Part of a small language model's weights: biases.
Each number is 128 + 32 x the weight over the matrix's rms, rounded and kept within 0 to 255. Layers, rows and columns count from 0.

# layer 7 attention value, 224x224, rms 0.0701, rows 42-48, columns 0-223
[[142 154 136 157 146 153 156  95 137  95 118  78  67 103 126 152 141 172 163 205  86 106 106 114  92 158 155 110 111 144 166 172 220 139 145  85 102  88 137  88 149 161 141  69 110  90 126 172 185  72 132 105 209  99 125 119 153  82 137  86 109 134 152 131  87 156  46  95 160  35 135 143 119 123 133 150 162 142  46 133  56 135 173 118 196 160 112 180 128 114 200  81 156 141 130 103 146 115  92 165  78 164 105 132 121  98 123  79 187 175 121  94 103 158 119 114 149  72 105 184 160 131 125 134 134 173 215 138  91 108 152 123 169  57  75 138 150 137 155 100 174 133 157 105 112 112  98 110 211 159  89 123 157 169 138 107  97  96  65 126  88 159 114 122 195  76 125 135 162 114 113 178 115 152 163 156 168 167 131 115 102 144 127 119 168 124 146 148  67  54 114 150 136 115  92 157  88  82 159 124 161 162 180 204 172 157 110  81 107 151 179 166  45 162 129 130 102 122 142 118 116  80  95  74]
 [ 98 141 120 103 129 150 157 150 106 135 133 155 122 189 158 125 127  48 114 145 132 127 125  57  62 108  80 127  98 130 153 129 109 158  94 125 130 156 160 105 156 156 103 137 153 162 156 126 141 142 148 163 173  83  97 143 125 113 157  85 133  56 138 164 189 122 191 189 129 168 174 148  79 103 138 148  78 113 107  98  84 135 132 146 157 108  66 177  97 126 130 107 137  56  39 163 179  39 177 145  97 150 113 113 101  35 102  18 126 108 138 116  90 156 116 180  51 128 123 163  86 151 108 127 109 144 173 147 139  83  89 173  70 173 163 138 179 177 125 166 124 165 114 155  90 117 152 115  54 112 126 158 160 114 119 107 116 102 123 109 109  98 172 209  82 114  74  71 135 116 176 117 117 166 132 165 145 134 116 148  74 161 130 132 147  90 127 187 127 153 137  99  96 126 192 169 107 178 156 131  96 123 105 141  95  74 117 153  97 207 114 143 159 207 100 168 105  98 169 189  62 119 152 173]
 [ 62  63 146  98 203  64  99 154  80 107 141 123  81  83  95 157 167 120  71  82  93  93 112 150 183 112 131 102 137 149 144 209 150 176 127 163  95 146  79 118 114 159 153 149 152 166 181 114 177 113  92 140 135  74 175  35 130 156 103 159 143 221 149 125  36 223 120 157  93 127 112  72  89  94  84 128 145 144 128 135 111  78 126 160 106  88 125 110 171 142 113 151 126 128  56 133 125  66 124  44 173 192 134  99 174 134 201 130 143 100 114 156  82 180 176 119 166 110 150 154  97 122 210 131 183 126 138 101  67 167 107 132 109  96 160 131 153 132 154 157 132  46  98 186 173 150 184 165 152 140 137 109 146 162 121 103  73 115 149 159 140 116 125  88  53  98 125 201 177 161 143 108 149  95 166 113 108 170 149 149 123 137 159 156 155 176 150 129  81 106  97 159 123 148  95 125 110 165  89 144 128 158  87 144  87 116 164 122  99  19  90 108  90 123 122  73 113 125 145  84 149 143 135 157]
 [101 162 108  95 113 132  86 164  99  82  77 172 167 124 148 129 115 155 140 140 130 103 175 173 103  14 132 101 157 197 106 129 128 144  81 191 146 106 181  58 118 104  78 151 148 108 143 133 114 139 128 154 126  94 114 120  98  92 154  90 153 145 189 157  71 110 125 127 138 145 131  95 143 210 116  98 176  91 118 131 102 187 131 115 164 144 160 115  94 139 199  96 114 125 156 104 132 156 167 117 110 167  67 158 136  99 128 134 147 134 135 179 105  75 112 133  99 148 159 200  73  82  65 145 111 175 148 119 186 134 181  78  94 133 158 111 142 134 177 154 119  94 110 111 131 161 183 176  90  89 145  69 166 135 134 118  87 112 169 151 104 105 112 129 132 150 118  77 171 160 190 119 160  61 128 130 138  58 166 154  63 165 121 101 126 127 137 141 203 124  98  76 120 112 130  60  71  92 134  97 109 146 129  99 153 111 110 188 117 160  77 151 171 136 109 131  61 107 207  70  80 127 160 111]
 [156 119 116 106 135  92  77 157 130 140 144 148  90 118 165 144 199  54 121  96 134 107  85  80 130 113 173 185 150 125  97 141 101 126 152 154 132 136  49 147 139 118 162 124 138 109 105 153 106 159  85 130 125 135 120 161  72 164  91 140  88 136  84 118  86 151 129 164 122 121 142 246 171  34 103 127 153 108  99 141 102 146  79 110 122 135  89 122 115  92 185 156  56 150 102 130 162 126 132 107 136 161  87 163  90 129 178 145  85 150  62 159  88 123  64 114 161 138  58 150 132  39 104 116 120 161 128 101 167 147  80 134 131 190 105  98 122 134 142 138 168 103 120 158 181 124  84 132 169  93  58 138  69 154 143 144 105 158 210 171 104 159  82 116 131 177 106  99 198 129 160 110 110  95 149  59 112 187  87  65 160 131 107 131  89 118 111  79 128 121 136  84 132 126 179 202 171 107 178 123 105 110 129 188 100 136 133 138  97 216 104 127 131 130 101 147 215 137 123 215 144  55 164 210]
 [135 148 155 126  68  97 126 104 166 121 151  52 105  99 136 109 156 115 170  58  37 205 154 171 157 141 102 123 150 182 150 127 110  68 169  60 159 105 146 133 176 102 162 149 177  89 140 149 106 105  62  99 169 205  58 146 150 149  97 109  98 140 151 105 164 132 116 121 156  87 140  31 156 105 100 140 153 188 125  91 136 192 118 118 155 104 124 175 124 123 111 167  85 100 103  89 123 180 118  69 123 144 135 182 148 170 144  78 112 152 164  91 146 135 122 151 128 102 168 140  73 135 115 176 130  62 174 108 190 100 149 168 169 133 139 155 116 180  97 133 140 116 182 131 128 101 155 107 119  83 122 170 115 120 131 124 172 133 128 188 142 142 128 148 118 161 129 154 174 103 178  61 107  85  97 226 114  49 146  66 151 152 162 104 102 147 113 129  93 106 107 160 139 135  94 147 149  53 130 106 132  82 157 100 148  37 131 180  65 194 109 112  91 144  96 186 165 139 176 143  75  86  82 149]
 [118  99 162 124 100 132 125 130 118 114 220 107 116  97 146 140 160 177  79 155  90  95 183 125  90  74 147 117  81  96 162 158 112 145 130  98 113 142  79 132 124 119 203  90 112 132 130 123 143  87 175 101 111  89  93 119  88 167 146 157 141 153  78  80  98 125 106 123 102 151 188  88 155  89 140 136  98 152 123  89 147 186  86 170 149 143 199 108  89 176 130 136 120 159 114 170 139 123 166 160  98  96 177  94 101 154 152 124 132 111 151 122 118 127 150 123 117 171 145 118 127 110 132 134 172 115 174 122 153 158 110 143 160 183 131 185 197 106 125 155 147 121 188 167 102 143  61 131  74 172 208 192 114  95 146  71 174  75  72 145 121  84  16 116  73 126 166 132 157  87  79 153 160 112 104 135 101 101 147  95 136 109  98 123  74 169  90 157 150  45 135 131 185 140 131 165 138 170 155 105  75 146 127 130 167  77 130 115 104 168 124  96 107 121 131 125 109  79  90 186 120 129 162 127]]
# layer 7 attention output (transposed), 224x224, rms 0.233, rows 42-48, columns 0-223
[[184 121  88 131 110  90  93 154 153 189 126 162 137 122 152 115 123  85  98 108 152  97 143 102 156 164  95 148 156 159 109 140  83 139 113  98 148 109 140 142 131 148  80 142 144 201 117  81 136 156  97 171 124 141  29 139 100 105 146 161  78 105 127 155 102  78 121 169  82 149 104 187 161  96 132 122 139 108 133 119 152 117  86 131 186  91 195  61 125 193  63 176 115 116 121 140 107 170 104 164 140 120 118 216 114 154 120 104 115  53 159 141 107 127 116  91  56 186 201  90  95 196 181 134  75 115  79 152 156 152 149 202 100  73 126  93 114 148 122 192 134 156 144  92 121  93 160 132 119  55  86 110  80 151  86 122 199 155 149 144 103 106 132 187 113 113 126 142  87  97 132  94 151 151  83 148 120 149 127 170 172  97  79 139 100 108 132  36 148 126 162 140 148 116 107 161 170 163  71 172 139 134 118 134 148  76 140 150 171 155 117 104 183 139 136 112 111  68 136 155 182 128 107 153]
 [107 114 138 165 120 127 113 136 133  62 104 116 106 119  80 111  89 183 132  91 111 166 112 108 226 137 158 136 171 144  92 101 139 139 170 184 129 163  63  81 144  75 144 139 103 141 116 142 122 150 139 158  80 183 188 143 166 173 148 133 120 149 163 104 159 103 136 161  91  53 129 109 145 142  92 106 128 164  99  90 170 126  99 144 148 174 204 112  83 152 146 112 155 100 134  89 104 172  86 113 103 144 143 137  86 165  95 166 131  99 140 148 133 157 156 107 149 143 132 114 174 113 129  95 125 135  62  67  94 147 166  80 144 133  94 107 122 158 106  90 129 159 190 155 146 157 158  80 169 127 119 106  84 163  80 147 206 122 139 167 135 166 108 134 181 131 135 130 135 122 131 183  80 107 147 133 166 104  81 146 125  94 157 107  86 161 120  34 134 123 158 134 144  61  91  92 106 142 140 123 147 103 116  97  89 170 126  58 127 149 145 135  83  57 188 168 154 127 124 129 153 131 154  50]
 [207 109 115 134  74 179 115 159 150 126  93 115 222 131  80 130 103 135 176 144 103 107 132 120 106 113 140 126 105  78  76 114  43 156  55  90 156 121 148 146 173 160  76  83 204  80  75 134 154 104 108 163 160 119  64 160 141  98 141 106 162  90 139 151 131  80 142  57 122 137 112 127 107 150 170 165 147 155 185 113 119 158  91 159 107 169 135 139 122 175 142 129 101 110  89 158  64 190 105 183 116  91 143  88 108  59 116  83 154 159 111 129 158  63 150 104  84 156 140 167 127 103  80 108  67 175  95 123 146 127 123 104 150 158 123 154 197 112  95 138  62 164 165 137 153  87 169  76 160 138  86  88 103 109 179 125 193 160 138 109 119 125  96 115 118 125 123 173  92 104  83 161 100 165 149 156 130 135 176 129 129 126 132 135 132 108 163 135  98  99 120 115 176 164 193 129 128 155 101 131 182 122 187  72 144  81 109 121 165 226 138 121 189 153 131  87 119 185 138 108  96 101 113 140]
 [160  56 174 177 109 159 162 161 163  87 158 154 136 106 154 118 146  62 116 145  82  98 129 133 162 135 132 101 171 105 116 116 131 116 159  55 109 175 170 196 123 122 135 142 114 160  88  80 119 174 111  43 135 195 126 131 137 172 113  86 117 155 114 146 122  99 118  47 119 117 164 158 134 147 137 178 125 175 102 152 151 123 115 137  98 126 105 124 161  95  59 149 155  74 108  96 105  95 111 127 136  73 169 159  67 139 159 144 166 111 139 147 125 131 160 132 181 135  87 128 150 155 104 125 104 100 135 134  81 161  75 140 112 104 129 166  56 129 130 169 134 184 154 146  66 125  62  66  96 191 117 155 139 129 148 101  88 137 115  97 132 118 152  95 133  96 154 153 124 132 138 214  85 146 170 105  90 163 115  75 163 198 145 108 101 119 139 100 115 135  95 181 189 181 113 100 142 144 127  96 115 191  84 120 124 128  62 120 124 164 165  80 113  99 134 112 145 121  94 160 146 102 109 222]
 [139 111 146 100 124 133 158 143  98  24 111 147 119 103 186 127  50 120 110 134 119 174 170 181 134 182 132 122 166 149 138 168 200 131 108 129 137 118 171 140  95  66  20 106 122 130 120 136 197  77 140 148 107 146 147 105 148 104 133 120 108  99 118 124 164 145 155  17 169 143  98  50  93 142 221 137 101 147 132 131  90 131 129 160 179 147 111  93 141 102  74 140 152 154 137 152  92 119 111 106 108 121 144 111 171 141 108  83 125 135 149  90 162 112 145 115 166 138 169 135  59 142 138  56 154 129  69  99 123 148 137  78 105 113  67 143 113 104  67 167 113 129 121 159 113 154 132  88  85 172 121 119 138 145  88 144 122 159 166 113 154 122 164 160  78 123 174 175  98 148  36 156 173 136  83 194 147 108 129 167 114 136 128  76 125 192  95 162 168  61 123 120 132 109 138 108 144 165  68 120 118 153  90 128 128 207 142 130 171 101 200 151 112 181 137 183  75 154  86 153 172 133  91 134]
 [180  94  79 153 163 127 147  96 118  52  67 208 138 152 154 113 156  86  98  87 111  97 120 144 108 113 170 115 106 130 102 148 191 150 148 139 121 140 167 123  84  91 127  96  37 141 100 134 163 101 175 149  70 105 131 150 122 162 159 170 135 107 117 145 131  97  91 129 168 153 139 140  86 136 134 115 106 131 117 174 114 119 138  79 167  77 153  51  84 112 109 159 189 118  92  90 136 123 181 146 165 134 125 133  71 105 144 156 109 129 115 108 172 152 155 175  97 106 163 172 171 120 130 142 128 177 130 130 143 130 139 119 159 106 159 157 135  98  96 165 103 101 135 103 123  92  27  95 176 182 139  75 106 100 161 161 143 132 142  56 150 169 153 157 152  89 144 108 134 151 105 145 108 158  98   0 169 181 188 108  98  79  72 129 126 126 111 124 123 181  95  71  94 157 165 139 111 142 105 119  81 162 112 130 154 177 148 109 108 136 191 128 151 166 199  82 145 154 146 138  93 150  96 135]
 [162 149 188 111 121  79 100 166 103 108  68 173 174 148 178 119 163 109 197 136 123 168  79 132 131 166  75 106 176 145  87  89 175  65 104 156 102  84 168 120  59 159  85  91 190 118 106 104 105 141 133 148 148 167 170 184 151  97 139 170 173 156 131 162  95 184 166 101 114 182 105 196  98 158 126 137 132 130 113 130 101  59 124  99 122 116 112 134 139  88 114 121  95 123 148 107 164 120 101 104 134 113  93 191 108 106 146 177 126 160 119 124 135 149 198 165 112  31 104 160 142  98 166 125 139 147  93  83 180  67 163 120 101  67 114 135 138  91 154 109  91 124  99 110  99 195 155 159 187 138  69  97 139 104  75 168  86 108 152 134 196 111 178  50 216 119 165 195  62 223  95 116 116 123 156 146 102 188  69 153 121 111 113 109 174 109  55 139 137 154 134 123  43 118 164 125 109 109 113 125 104  78  83 149 150 187 169 108  92 183  99 127  89  89 119 112 141 118 182 140 152 121 119  97]]